config = dict(
    num_hidden_layers=12,
    hidden_size=256,
    num_attention_heads=4,
    num_key_value_heads=4,
    head_dim=64,
    intermediate_size=1024,
    vocab_size=1111,
    hidden_act='gelu',
    norm='rmsnorm',
    norm_place='pre',
    norm_eps=1e-06,
    positions='rope',
    rope_theta=10000.0,
    rope_fraction=0.5,
    qk_norm=True,
    attn_scale=0.149,
    bias='none',
    tie_word_embeddings=False,
    parallel_block=True,
    extras=['some layers without positions', 'local attention windows', 'paired heads', 'shifted keys', 'gated attention', 'exclusive self-attention', 'capped logits'],
    init='uniform',
    init_std_qkv=0.0259,
    init_std_o=0.0259,
    init_std_up=0.0259,
    init_std_down=0.0,
    optimizer='muon_variant',
    learning_rate=0.0032,
    beta1=0.93,
    weight_decay=0.027,
    lr_head=0.00361,
    warmup_steps=0,
    schedule='wsd',
    decay_fraction=0.572,
    decay_shape='linear',
    final_lr_fraction=0.0,
    batch_tokens=[8192, 16384, 24576],
    max_seq_len=2048,
    doc_mask=True,
    train_tokens=164900000,
    max_steps=10811,
    dataset='wikipedia_en',
)
Each number is 200 + 30 x the weight over the matrix's rms, rounded and kept within 0 to 999. Layers, rows and columns count from 0.

# layer 8 MLP up, 1024x256, rms 0.229, rows 856-964, columns 0-63
198,230,217,164,196,187,210,188,175,176,200,203,174,275,193,194,131,154,144,236,172,237,173,192,184,184,175,220,205,243,203,201,157,172,228,244,176,214,251,201,188,219,196,223,208,192,201,192,190,176,168,237,266,176,196,172,171,188,210,208,203,225,197,230
219,210,235,135,174,202,181,216,241,153,128,160,216,180,187,179,187,247,240,253,244,167,189,190,213,172,176,230,221,195,179,193,170,253,203,155,197,169,140,217,149,179,201,202,206,178,206,174,191,172,170,200,213,183,257,176,158,228,211,225,230,164,189,233
247,239,236,200,287,196,180,230,302,225,256,169,203,221,246,232,226,284,174,161,182,214,210,197,191,204,212,207,178,194,190,229,210,275,171,200,193,124,205,224,261,193,176,185,206,210,236,180,166,152,167,167,234,233,228,162,191,170,185,178,157,212,205,201
216,204,189,155,232,186,227,185,277,181,201,206,218,178,206,129,138,177,178,249,163,212,228,196,213,183,148,230,211,193,170,232,216,204,206,189,265,184,215,216,192,189,214,214,145,199,225,238,236,238,244,158,201,247,213,208,147,249,158,273,216,184,172,225
161,195,244,218,186,202,201,179,215,197,146,193,245,223,180,218,211,155,213,200,218,191,208,216,248,206,190,155,242,173,152,147,198,210,221,203,158,170,193,179,222,251,212,189,173,216,198,219,196,196,170,213,201,185,225,204,195,170,209,172,202,223,197,231
152,215,171,200,196,273,203,164,170,206,223,220,242,243,270,230,224,216,260,181,203,189,222,162,214,158,208,213,207,221,218,152,141,215,161,236,241,172,217,200,244,192,231,178,163,259,218,189,217,239,159,228,209,156,190,198,234,259,175,210,217,194,188,280
197,152,211,183,209,189,203,184,226,206,197,185,222,174,223,221,191,229,200,169,150,179,200,221,164,198,173,162,164,243,207,198,214,200,180,257,224,211,193,227,175,216,199,163,205,197,196,176,192,176,216,200,198,200,212,137,148,203,190,173,222,213,152,250
238,148,192,155,201,196,117,224,190,267,222,205,208,115,209,155,182,246,217,196,232,199,234,213,209,211,241,222,145,227,163,155,185,218,231,199,206,171,151,202,209,182,213,205,251,245,182,221,137,213,212,195,134,180,199,179,249,191,202,155,166,192,206,217
263,211,223,252,230,147,177,195,234,235,155,211,198,210,212,265,176,257,137,223,242,221,228,222,217,183,197,158,192,178,173,204,270,168,177,229,207,220,228,205,215,213,206,194,195,227,196,235,194,197,181,237,167,267,191,198,227,189,201,159,157,195,205,120
230,215,218,179,208,174,210,202,260,150,206,175,204,185,208,190,191,216,236,257,180,181,195,212,184,225,204,174,202,264,205,249,240,164,179,195,200,205,201,203,228,209,152,204,244,190,222,257,176,226,182,228,200,149,212,192,220,196,213,256,210,191,208,204
150,176,193,188,196,188,212,204,199,199,216,197,214,211,203,167,253,175,187,205,182,185,184,216,210,213,162,222,183,154,162,266,181,213,207,186,170,169,149,178,277,193,214,211,178,232,179,246,216,176,179,203,208,192,211,220,184,182,176,216,189,180,191,200
215,134,215,124,213,173,176,213,140,220,189,241,187,215,150,175,147,180,217,172,193,279,241,160,208,211,190,231,152,179,214,188,178,204,192,179,223,214,207,188,202,201,142,228,154,163,192,233,160,162,216,187,186,207,194,175,192,192,210,212,174,215,214,185
243,184,196,188,246,199,199,192,234,226,207,189,206,217,243,175,193,179,172,200,221,109,203,207,186,153,204,214,217,200,183,199,240,217,208,164,152,222,185,207,187,180,220,163,175,228,221,208,201,224,171,275,171,190,257,187,171,220,206,222,202,218,258,173
194,204,223,179,229,201,167,203,260,228,188,143,198,182,215,231,224,220,211,185,232,188,204,235,221,237,217,186,192,247,205,234,239,197,172,210,148,164,194,147,139,178,227,181,228,169,224,185,212,213,194,218,211,191,177,197,158,170,197,196,216,149,131,167
209,174,179,136,224,206,245,211,203,190,212,192,222,173,178,152,126,239,208,200,163,180,186,189,174,223,222,246,209,227,182,217,193,168,191,190,214,212,192,170,251,144,231,154,181,230,180,217,233,185,208,198,174,178,243,207,179,206,200,156,175,225,246,226
179,207,245,279,258,200,180,251,218,175,259,195,201,212,204,245,198,223,215,183,219,171,203,206,172,230,192,194,223,209,234,192,192,159,249,196,216,203,190,147,191,138,202,197,207,184,212,184,228,249,237,205,209,182,170,220,169,229,182,204,205,198,234,212
228,171,195,198,145,218,180,179,118,176,188,252,187,149,179,186,179,236,165,232,154,213,182,200,149,230,205,252,201,225,227,193,193,212,185,246,190,160,200,199,205,210,202,176,232,191,195,170,262,180,125,237,217,214,179,177,166,199,157,255,192,201,195,212
192,224,191,178,208,225,179,162,142,219,182,219,179,175,159,217,206,224,211,225,210,203,148,192,211,197,187,277,244,168,217,200,252,228,170,200,177,225,246,233,227,223,167,175,182,174,178,206,239,186,198,217,183,216,258,208,226,257,190,224,214,227,253,198
237,238,139,179,233,227,140,226,173,187,217,188,212,239,169,181,184,185,198,183,229,251,213,179,189,213,238,178,200,216,272,243,192,195,204,224,146,118,249,200,223,222,208,218,213,227,195,210,181,193,153,222,192,193,192,220,208,193,142,216,164,179,241,243
166,189,175,222,190,186,215,207,153,201,162,195,233,206,243,181,189,114,178,238,211,188,194,173,150,185,176,232,203,165,205,220,233,178,171,185,189,131,195,246,224,214,212,216,155,160,184,201,183,181,195,209,219,182,210,150,180,154,190,207,203,190,196,178
225,195,241,256,267,219,155,197,209,221,219,171,185,226,229,177,185,196,244,143,216,168,225,197,190,281,230,236,211,152,209,168,210,222,212,207,232,206,196,246,221,187,174,157,215,221,190,194,198,196,204,244,172,184,225,227,193,244,237,226,136,178,206,166
235,187,215,177,197,237,206,185,237,177,243,175,184,222,194,196,163,221,185,238,189,185,186,177,186,210,202,195,193,238,220,226,228,211,188,189,185,172,175,231,211,208,145,242,213,173,197,195,173,218,198,194,214,204,162,181,230,249,180,179,209,212,177,196
127,178,218,252,211,221,213,171,234,184,224,204,260,267,227,213,181,198,221,249,208,197,242,204,223,179,216,231,217,209,130,210,179,172,177,234,226,174,190,144,161,206,183,164,147,216,161,188,206,218,171,188,254,175,199,201,186,148,152,199,190,234,189,200
204,216,194,192,267,168,214,193,241,182,171,213,185,187,197,237,133,190,197,206,191,154,188,198,195,183,139,175,167,242,186,175,207,272,250,204,240,228,201,167,258,202,190,201,227,143,171,177,212,217,138,215,257,196,191,239,192,221,211,215,220,174,178,207
232,218,241,238,189,239,137,225,243,236,183,205,170,189,193,197,233,159,193,273,204,236,211,210,168,232,229,216,187,170,194,186,180,241,175,220,240,177,289,216,211,169,176,207,166,232,226,209,186,186,130,169,191,204,203,146,188,209,232,179,217,184,191,175
163,206,228,205,228,147,168,223,158,196,178,155,228,201,216,165,294,211,204,193,196,177,248,212,187,198,253,213,230,230,256,219,208,213,218,187,164,208,202,169,205,192,157,272,227,212,205,166,186,202,158,193,237,252,221,209,182,199,166,206,136,177,172,185
158,154,179,220,159,196,167,258,226,210,199,208,254,246,181,216,270,190,209,172,249,218,188,207,172,175,231,204,179,184,168,180,211,180,158,213,173,217,231,227,230,170,175,152,201,240,247,231,233,151,247,242,198,181,235,182,227,189,207,176,222,130,260,238
192,215,168,215,199,242,176,165,157,208,263,186,209,226,226,197,199,167,107,221,259,245,176,204,208,185,179,178,165,186,147,170,190,242,215,212,212,230,194,186,203,207,214,221,169,186,243,198,224,242,179,187,205,163,227,172,177,210,188,150,220,166,174,180
225,182,228,188,241,224,188,182,193,237,213,204,214,213,210,189,173,220,145,238,124,205,188,294,193,200,222,221,148,236,185,154,174,275,184,233,254,171,185,197,202,174,226,246,184,169,171,195,213,177,171,196,152,194,188,204,210,171,173,216,198,231,254,195
220,183,227,191,198,206,191,220,186,193,218,188,185,199,190,195,222,221,159,193,170,220,228,189,174,195,189,209,257,149,177,236,151,179,171,241,226,225,177,184,202,219,167,212,182,209,190,219,262,212,180,199,196,234,202,191,216,224,175,192,128,146,167,147
197,232,237,208,192,223,162,200,266,211,179,217,189,214,217,213,162,180,173,226,194,217,161,131,170,211,230,201,190,224,159,179,223,220,226,232,164,162,250,159,212,184,214,193,216,191,218,133,216,187,212,156,200,222,114,189,220,253,228,245,199,232,190,227
233,155,170,219,161,219,239,245,151,157,228,157,230,236,198,206,178,175,164,219,208,187,238,209,206,227,226,172,184,183,218,207,238,261,147,181,174,201,239,191,223,171,156,228,204,225,179,208,173,205,166,160,140,217,185,198,180,149,178,145,182,154,211,222
194,196,180,196,198,190,208,185,172,169,145,163,149,177,154,151,156,174,243,194,211,148,233,206,196,196,205,196,250,201,171,220,225,188,198,214,194,163,267,189,181,200,141,186,161,245,211,198,226,203,175,240,163,190,251,205,208,173,199,176,186,221,223,241
216,158,185,194,160,172,240,262,226,210,179,173,226,203,173,225,243,268,199,181,224,249,220,201,210,201,202,194,213,190,188,219,253,179,145,246,224,181,202,212,255,202,269,161,158,221,210,216,209,180,236,226,190,244,200,229,199,202,193,200,192,157,132,273
221,144,178,166,228,170,167,187,203,158,257,185,175,232,216,204,178,202,189,265,216,208,177,233,236,205,224,222,218,211,201,186,146,206,227,146,224,207,233,237,238,215,196,186,188,209,202,197,230,175,169,274,206,216,236,149,234,195,197,200,225,191,157,259
159,185,203,173,199,166,165,181,186,207,169,204,169,160,177,195,200,230,242,280,161,283,240,215,147,210,167,196,180,193,184,166,188,151,223,195,225,130,227,191,181,194,185,175,189,222,220,205,243,205,212,141,247,148,148,185,220,173,193,157,222,179,190,147
232,240,228,200,213,151,172,201,235,175,258,203,188,194,179,203,232,232,205,205,232,183,214,224,196,208,160,205,221,229,175,249,180,200,224,226,219,175,160,197,212,217,190,189,200,161,211,212,247,177,145,206,235,201,224,223,146,248,166,184,176,212,264,236
146,226,199,253,143,158,221,228,174,213,186,210,219,200,204,222,209,178,261,174,206,215,151,195,134,205,220,222,211,261,175,155,178,221,185,161,177,175,245,220,179,205,138,224,220,224,190,263,245,208,278,262,178,140,235,232,95,259,179,247,156,183,256,248
188,185,224,240,226,244,170,139,220,204,226,187,199,169,183,212,214,199,193,219,241,129,154,227,239,230,204,216,179,220,229,251,242,221,227,241,237,198,187,264,198,218,173,227,189,173,212,184,252,187,188,192,168,219,285,240,219,232,203,226,206,205,216,233
162,155,204,167,199,205,173,154,223,182,233,175,214,169,159,187,171,201,143,242,173,254,278,196,179,225,255,283,186,248,193,213,261,200,163,197,227,155,250,270,112,188,173,201,192,223,190,178,231,182,240,263,216,166,180,216,186,209,211,212,165,197,203,189
208,194,170,213,206,226,169,218,168,233,207,213,201,224,242,184,205,184,189,147,148,240,175,168,184,179,206,162,165,198,220,218,266,202,152,196,155,203,211,258,202,148,155,157,213,205,210,168,178,221,177,173,184,207,192,205,208,189,170,208,148,183,249,211
221,208,189,236,210,188,204,244,237,240,235,201,168,257,196,180,176,265,240,192,242,187,176,186,187,238,201,177,223,164,214,176,203,186,212,204,189,202,195,250,210,213,205,196,212,260,182,199,244,301,219,253,190,239,183,183,175,165,177,221,222,201,209,186
197,223,217,193,203,272,205,248,217,213,202,210,206,238,201,195,226,213,147,159,100,227,123,182,166,166,165,183,233,238,185,190,226,156,197,204,232,216,130,200,212,252,212,194,159,160,195,203,191,225,168,224,145,165,206,267,225,253,163,175,189,238,187,199
220,263,165,226,210,248,186,194,207,167,230,232,170,238,169,198,217,206,215,156,186,182,167,217,170,160,191,149,173,209,162,195,204,163,240,209,104,169,203,208,179,193,129,196,244,214,155,190,251,160,147,242,188,190,179,169,196,253,215,202,232,177,289,215
229,245,250,192,170,168,239,237,227,277,178,212,229,202,246,244,191,200,196,242,204,248,172,185,199,229,193,190,158,160,163,206,164,242,226,199,160,199,232,188,183,208,208,173,206,184,257,251,194,200,209,193,170,206,203,219,232,222,195,228,239,193,188,173
231,190,180,195,254,202,203,226,222,210,148,222,178,190,205,181,180,145,209,215,188,199,206,167,209,242,195,257,207,216,189,247,177,164,255,172,212,183,216,206,203,193,206,204,196,259,214,211,235,224,230,221,184,204,234,174,187,177,207,174,183,168,146,169
234,203,153,246,139,182,221,191,165,187,180,204,219,173,172,230,155,171,182,199,166,199,116,197,222,226,196,251,176,223,134,157,246,206,252,208,214,195,184,240,243,212,216,219,140,210,221,151,186,205,201,157,211,219,130,204,170,239,154,182,231,195,183,118
197,234,186,191,205,170,186,247,229,192,180,169,231,158,220,231,192,212,221,209,204,186,226,153,225,199,214,181,162,237,216,177,215,195,207,160,203,158,188,212,178,152,207,141,194,186,131,168,213,239,179,190,217,162,178,247,179,167,148,220,214,135,209,212
208,209,169,217,214,141,214,241,228,285,172,194,185,129,215,222,217,255,195,215,160,196,180,154,149,212,222,239,154,199,175,207,159,182,183,202,229,211,176,287,208,211,231,174,210,225,174,210,179,237,189,211,194,185,215,137,179,184,199,188,210,255,243,238
236,166,219,244,199,211,240,214,245,182,177,186,164,192,225,206,175,147,224,147,193,190,191,219,198,172,205,171,142,236,217,252,216,215,164,176,165,202,226,226,266,240,234,226,151,168,206,129,200,222,211,181,193,184,232,216,236,245,144,216,210,229,229,217
254,206,162,247,164,224,181,204,202,139,123,200,215,208,251,139,213,153,142,177,163,209,177,177,227,214,142,169,233,201,167,226,201,207,258,147,171,209,214,233,227,218,175,210,217,174,209,177,136,227,208,192,244,201,197,193,251,207,182,200,204,169,234,144
195,221,212,193,206,193,203,179,191,241,208,252,198,227,175,215,207,224,229,252,178,191,231,214,168,195,196,174,181,178,208,185,176,239,182,163,214,204,210,194,236,198,204,230,227,212,297,208,156,191,150,151,184,206,191,263,149,169,152,240,216,212,226,238
249,221,166,232,219,104,155,190,232,167,220,176,220,160,193,204,200,129,223,254,179,174,221,180,179,212,194,209,157,173,200,186,219,183,225,201,215,189,197,222,179,194,217,180,172,191,176,248,194,179,283,204,159,189,161,157,179,176,194,179,186,202,208,223
176,243,200,222,208,241,222,169,222,209,224,165,187,184,224,196,164,252,215,243,189,165,184,207,218,198,206,216,196,180,189,173,196,254,174,254,199,205,195,111,226,196,230,199,136,206,179,209,194,189,167,194,175,250,200,195,141,218,175,248,247,189,208,187
254,96,241,218,214,158,159,185,218,170,249,197,257,202,201,193,209,176,163,207,215,192,184,163,203,208,181,156,196,191,191,211,234,170,202,184,160,206,236,211,193,171,175,178,204,129,200,220,227,238,218,191,252,173,214,198,186,222,184,205,178,164,156,197
223,227,234,214,221,230,164,169,207,220,252,208,180,201,170,179,161,193,244,195,207,199,211,225,215,193,220,256,230,198,205,219,236,177,219,208,253,182,197,266,280,178,194,257,226,195,181,169,159,267,187,180,252,221,170,161,150,269,203,193,188,207,196,206
179,181,210,224,172,127,217,172,249,230,166,206,198,179,242,203,260,233,196,275,186,226,224,236,209,206,191,246,200,137,197,193,234,227,194,214,203,184,211,214,190,178,217,210,189,235,210,177,183,196,216,174,176,168,220,193,181,198,171,158,244,220,194,172
196,193,167,237,190,179,159,199,212,215,198,248,224,199,191,290,156,184,215,166,175,246,196,217,215,185,204,150,198,138,213,185,223,260,156,231,195,171,276,217,225,165,225,208,198,148,252,169,198,271,242,204,225,172,190,195,186,136,185,178,191,222,181,187
243,207,207,205,175,199,140,188,199,168,185,148,226,241,174,219,180,217,192,214,176,201,160,236,228,198,169,216,234,167,173,215,246,206,223,159,183,211,215,160,208,219,216,253,188,230,180,205,188,156,236,177,147,201,166,216,216,225,175,171,185,219,180,207
208,183,189,262,247,153,157,200,208,234,210,200,166,203,178,187,201,211,193,202,232,212,176,236,182,189,200,180,199,230,138,249,204,158,203,169,198,179,185,212,155,164,217,156,210,165,226,228,165,199,236,182,186,207,160,192,194,179,208,182,212,188,206,171
160,149,206,179,192,187,210,247,154,210,192,219,199,234,173,231,189,221,197,174,168,192,143,177,210,238,194,194,174,201,175,189,182,224,203,148,203,164,201,208,215,281,196,207,215,109,201,203,248,179,212,190,181,210,218,156,184,213,242,151,232,215,175,191
238,176,249,202,156,206,177,185,223,206,135,225,208,206,153,203,242,189,238,181,283,222,239,197,284,186,154,163,212,212,228,135,189,171,246,270,178,242,254,147,203,238,214,223,227,174,204,200,230,190,176,213,185,189,181,239,237,213,186,228,195,193,247,242
250,140,156,202,191,188,217,238,257,215,215,201,204,273,261,192,221,195,175,143,187,189,227,182,186,295,188,165,214,194,214,242,214,236,209,204,195,186,195,187,204,198,202,265,205,163,279,184,265,156,186,238,174,199,160,204,131,166,157,214,177,259,184,169
207,287,229,205,206,217,234,213,174,203,213,191,195,238,182,173,141,243,192,216,105,206,233,269,219,208,159,224,152,167,197,186,215,138,192,154,201,219,147,145,205,212,172,188,205,184,200,192,216,189,202,210,183,231,238,192,213,248,205,186,187,191,247,228
214,136,212,255,206,179,238,225,198,260,215,179,205,207,248,287,197,197,178,163,185,189,241,155,247,143,182,198,185,182,210,255,201,192,247,226,200,197,169,242,178,216,209,187,158,184,163,220,185,144,205,179,160,215,182,208,235,204,142,235,161,240,158,248
165,212,221,208,218,259,142,227,232,238,223,223,136,199,209,228,204,114,176,188,185,159,224,223,208,169,237,238,169,190,175,184,196,234,204,208,220,209,175,234,205,176,170,207,204,198,163,250,222,237,206,230,199,206,169,200,231,226,207,162,239,153,223,132
237,222,233,212,212,193,192,191,192,197,157,128,199,242,178,189,227,241,208,122,202,236,198,175,226,199,181,207,152,159,198,220,281,160,192,175,210,175,180,157,206,241,192,219,160,222,229,194,252,191,220,199,174,208,197,197,204,149,223,258,188,235,205,194
243,114,189,167,149,247,289,176,229,160,203,244,208,166,191,202,146,203,187,186,121,196,207,217,217,156,191,179,171,242,175,195,219,182,235,231,189,211,252,186,222,208,187,126,171,235,193,166,184,209,216,212,202,180,165,213,263,214,128,168,202,177,220,194
173,222,203,170,201,155,188,245,285,179,199,169,235,192,197,215,194,242,245,200,203,143,175,213,186,184,204,196,174,174,168,234,250,182,219,197,219,251,164,204,158,222,203,177,176,192,161,151,247,187,264,242,206,185,94,151,185,215,171,198,151,201,159,245
211,117,177,195,243,230,203,196,171,191,189,246,190,250,220,211,180,142,191,269,180,189,247,233,157,194,233,166,217,213,186,199,224,144,203,208,206,183,183,204,198,140,157,201,208,224,181,212,178,168,162,213,213,207,131,120,76,171,266,187,187,183,170,192
217,253,208,237,188,193,183,213,229,181,201,240,150,176,200,177,167,194,247,181,184,189,242,260,210,192,191,174,219,219,161,219,177,234,127,150,195,216,207,238,177,133,184,198,207,169,203,158,217,193,268,235,188,200,231,162,212,204,164,195,188,179,226,140
168,246,204,157,194,204,199,208,210,239,203,184,201,217,210,201,186,182,205,200,174,179,149,180,208,201,213,179,218,172,185,230,200,226,208,231,188,219,195,178,197,144,201,197,274,191,184,192,198,172,203,167,207,194,179,194,201,148,184,180,159,201,191,247
227,190,194,172,230,137,172,247,191,223,217,161,206,228,210,157,227,159,213,159,203,197,256,183,229,185,175,234,258,257,257,203,223,204,201,242,220,180,203,177,255,194,175,165,221,193,96,254,202,209,161,207,155,210,245,188,212,173,153,217,193,166,202,212
169,131,210,210,145,208,222,189,184,228,235,170,218,213,224,205,207,199,170,174,186,167,181,179,186,224,200,268,191,173,175,235,227,215,251,181,210,208,216,224,195,188,223,160,219,198,198,196,163,219,216,195,180,233,233,224,240,156,210,166,177,151,169,213
226,199,159,243,180,262,201,149,216,171,190,176,229,225,242,222,182,210,234,240,207,206,147,239,185,258,191,247,222,226,216,232,204,256,223,214,203,186,163,185,219,203,192,198,215,168,163,223,187,212,191,183,195,197,200,171,217,188,162,176,186,140,193,221
185,164,184,190,170,205,213,188,220,151,230,233,239,155,215,187,218,151,164,254,233,157,187,223,197,205,207,203,194,187,198,213,238,192,180,232,234,190,149,262,184,224,176,179,241,187,197,197,226,182,183,204,200,174,231,206,236,167,246,199,197,174,190,251
159,203,236,223,189,216,217,187,209,173,197,225,224,203,277,202,208,222,197,219,220,181,213,190,177,224,156,174,145,223,255,142,217,208,172,204,166,196,220,178,170,208,207,198,216,205,210,257,173,151,170,225,190,217,219,188,177,194,170,134,198,224,206,178
190,134,257,191,202,196,238,185,199,207,207,222,188,175,183,212,157,213,238,218,144,169,206,161,216,235,170,195,190,182,180,277,205,240,211,184,199,219,194,252,218,191,179,200,280,200,210,187,198,163,246,215,137,258,259,250,212,167,268,172,173,168,122,179
256,235,153,192,188,148,196,202,190,255,178,233,154,187,191,186,190,218,195,199,174,208,223,282,214,196,165,177,214,155,145,208,202,241,188,175,187,199,267,204,175,182,174,247,228,153,162,205,184,171,212,205,180,257,147,202,187,245,239,205,259,213,181,227
201,148,213,152,163,163,236,229,215,168,192,165,185,177,216,198,182,199,202,193,153,226,194,209,181,209,195,178,245,197,169,214,175,218,179,182,177,180,226,248,216,260,158,186,232,177,228,195,217,226,237,140,226,143,173,210,196,222,217,248,179,177,180,230
160,217,250,192,170,208,227,212,186,219,154,242,177,200,274,189,237,173,192,180,137,205,212,221,219,162,235,160,170,179,146,206,217,152,182,212,175,187,145,186,218,221,201,240,216,219,253,212,231,194,237,163,142,215,220,161,183,190,146,208,196,157,241,164
177,212,196,180,216,226,150,160,182,206,144,150,185,220,214,192,236,253,188,156,171,215,220,199,229,248,186,159,217,167,215,185,207,213,211,227,178,231,190,196,196,165,198,194,168,195,223,187,220,218,242,180,175,165,168,207,168,158,180,271,212,191,196,142
149,188,211,200,185,205,202,180,177,214,151,243,184,210,183,237,157,209,199,173,208,187,225,177,166,209,212,221,198,192,186,231,213,202,213,247,212,192,226,204,199,167,172,180,140,187,244,184,196,193,208,274,207,203,189,162,188,124,221,264,164,205,286,159
213,195,209,127,211,210,207,167,186,208,201,239,224,175,143,229,207,185,232,212,180,180,163,205,158,177,216,217,187,122,201,256,209,206,223,228,160,155,156,258,175,231,243,211,191,207,194,133,164,164,237,209,151,160,162,240,220,218,177,146,202,219,242,209
231,220,235,214,176,229,181,220,214,234,227,193,235,136,213,164,170,142,208,213,187,193,168,209,197,204,233,200,176,183,196,201,150,211,288,218,192,148,267,202,193,157,219,193,198,212,198,209,219,220,177,234,169,200,184,219,243,203,238,187,215,230,149,244
173,227,237,186,272,172,222,188,231,194,159,201,171,231,242,204,111,164,242,171,175,192,216,182,233,203,164,204,173,141,234,138,191,181,180,233,221,217,222,182,163,183,239,194,273,166,198,210,220,229,197,179,184,210,204,204,179,216,236,262,187,180,141,152
209,177,220,149,232,203,163,179,179,219,168,200,241,170,194,194,178,171,226,169,146,193,123,195,210,199,198,185,229,160,231,213,194,249,152,205,148,211,235,197,222,223,152,196,187,160,225,183,192,203,165,181,212,146,185,210,210,252,217,208,171,233,185,185
246,174,189,221,177,193,186,227,181,238,161,201,213,219,235,148,227,181,238,182,191,181,159,203,201,231,172,206,239,244,262,174,143,242,175,217,189,174,187,203,227,229,183,198,146,183,173,269,188,186,171,182,170,143,228,209,228,171,199,193,218,207,234,206
197,216,182,218,211,212,165,187,164,152,142,197,233,212,186,206,180,221,168,179,157,239,206,197,203,179,213,250,157,191,230,215,203,184,187,177,178,234,231,197,158,196,201,190,160,195,198,198,208,205,179,216,229,215,161,151,226,187,143,192,190,253,182,223
282,208,153,179,182,191,215,179,215,160,142,266,160,225,244,233,162,172,217,152,216,268,257,218,233,210,171,201,259,197,200,171,209,215,204,242,311,206,222,204,174,194,201,197,198,179,253,184,199,211,187,237,200,150,185,213,196,217,221,207,185,201,224,211
217,211,197,244,188,241,227,158,210,199,184,168,162,194,236,219,158,236,225,200,193,195,198,193,159,179,221,200,142,250,209,159,209,191,247,168,205,184,199,150,189,227,182,207,225,220,229,200,265,175,181,198,207,190,195,200,157,171,211,195,210,228,159,245
173,168,209,202,226,191,238,201,221,101,250,143,227,190,200,216,205,189,198,218,201,148,166,154,158,152,185,300,258,155,190,191,195,269,215,239,207,161,195,190,220,209,195,158,205,220,189,250,170,217,199,207,184,187,261,201,246,130,242,186,210,231,198,204
192,202,208,230,180,170,191,205,194,249,215,131,230,171,209,207,206,171,224,192,191,208,211,194,194,218,187,204,212,185,165,211,259,207,191,207,210,200,198,216,247,177,189,170,183,208,155,196,193,220,217,189,254,194,191,239,208,201,149,202,243,172,212,229
195,175,188,201,196,227,146,214,241,189,240,210,221,185,261,236,185,216,215,208,192,159,186,238,198,187,209,164,196,171,161,201,209,208,192,239,156,185,209,234,211,201,177,247,221,175,199,200,223,141,158,154,155,124,208,173,190,230,213,217,162,239,240,191
225,196,203,181,224,243,220,241,213,161,181,179,252,182,166,148,252,213,178,170,202,225,206,158,267,197,200,220,161,238,177,167,229,221,283,227,164,229,211,166,135,218,149,213,213,197,245,215,194,253,196,210,158,181,192,234,230,220,190,178,202,173,190,193
202,167,170,188,232,236,204,196,254,157,241,218,181,193,206,218,157,205,226,178,186,206,166,202,166,197,167,217,208,186,226,219,185,191,163,193,212,221,152,212,189,171,182,174,207,163,221,189,182,187,192,201,180,211,195,169,160,198,190,194,224,171,215,222
219,245,197,197,208,182,204,215,185,183,192,232,173,157,169,205,196,150,219,245,206,212,150,232,194,180,160,201,203,170,204,201,219,200,214,221,215,211,206,238,246,195,237,243,218,224,130,184,190,230,199,151,192,202,177,193,180,201,167,238,214,135,181,166
166,137,147,187,223,185,235,206,170,213,234,169,232,196,224,223,244,214,205,217,264,238,224,211,134,174,218,231,211,221,175,216,184,202,222,182,237,161,187,193,146,183,194,221,233,195,214,219,231,185,230,210,165,183,227,244,194,245,206,189,237,132,190,226
224,217,184,203,211,245,177,213,200,165,190,222,184,234,183,221,210,242,210,245,216,158,192,226,236,161,163,205,179,212,186,218,176,177,198,166,220,202,160,288,158,175,188,166,247,170,227,190,202,214,176,215,185,251,174,212,213,192,223,215,198,216,175,233
225,196,231,137,226,213,187,200,201,197,153,247,259,172,130,183,238,228,233,222,173,197,207,158,216,232,254,187,159,230,186,164,213,199,286,241,170,207,179,272,150,144,217,192,229,219,192,227,180,152,271,187,219,192,229,183,223,212,182,223,208,236,178,139
183,183,162,187,177,212,198,189,214,184,252,186,213,172,211,192,211,157,194,178,200,223,184,179,261,212,217,166,210,199,197,206,176,177,232,227,194,177,188,248,224,228,230,205,193,210,206,142,221,255,156,159,178,181,157,187,240,236,212,242,209,193,174,244
179,179,146,208,141,251,220,192,239,187,192,224,232,184,125,180,210,181,223,251,186,223,164,213,188,181,231,207,194,172,230,206,218,144,233,199,173,239,226,215,203,212,191,230,195,127,171,177,207,178,177,226,227,92,194,135,220,206,225,213,189,192,163,228
263,231,182,197,261,163,200,216,199,214,225,172,245,174,228,170,196,203,185,189,234,201,220,149,124,187,181,237,176,238,210,205,176,164,181,149,213,178,217,195,248,199,155,194,229,195,262,271,286,221,190,176,241,232,246,177,166,137,155,184,194,220,162,199
203,147,196,156,246,290,232,213,225,225,147,222,174,197,217,173,187,105,173,192,240,280,260,140,188,226,179,252,231,234,179,197,238,214,226,294,141,196,191,221,207,260,208,162,221,176,183,164,180,272,240,230,227,191,190,142,214,160,206,249,168,207,193,206
176,248,209,261,193,209,190,189,213,235,149,227,222,254,174,201,201,176,219,167,186,179,194,193,186,200,204,195,257,155,178,191,211,162,187,244,223,193,170,231,244,214,218,208,110,215,224,178,219,214,198,172,205,202,234,253,227,250,270,201,147,203,210,218
224,194,184,206,214,271,102,179,237,186,175,246,187,178,250,215,187,175,239,169,225,191,212,183,160,206,210,179,208,240,180,157,274,277,174,130,139,195,254,207,141,214,239,216,225,170,188,146,174,215,181,230,215,224,204,191,183,211,148,223,179,251,206,217
210,210,218,212,208,231,173,190,176,113,181,173,190,194,216,208,192,216,195,231,195,178,247,176,267,249,228,152,220,157,197,230,202,222,208,209,237,254,219,166,134,223,242,187,242,195,183,189,263,213,213,169,146,167,202,194,196,227,135,221,125,247,155,173
235,212,211,203,231,183,175,222,227,189,207,167,184,257,208,197,158,145,210,229,204,204,195,197,191,222,168,170,172,179,189,240,226,181,199,220,161,227,204,189,208,137,231,216,201,211,216,244,167,183,221,222,164,185,235,169,191,254,194,192,272,199,256,243
156,220,258,223,211,227,192,143,196,179,208,182,186,215,224,227,226,216,178,241,231,195,167,213,243,240,195,198,240,207,221,245,222,184,195,206,219,217,203,175,174,216,207,184,197,201,261,234,257,183,198,137,217,189,225,219,240,176,212,192,207,204,148,216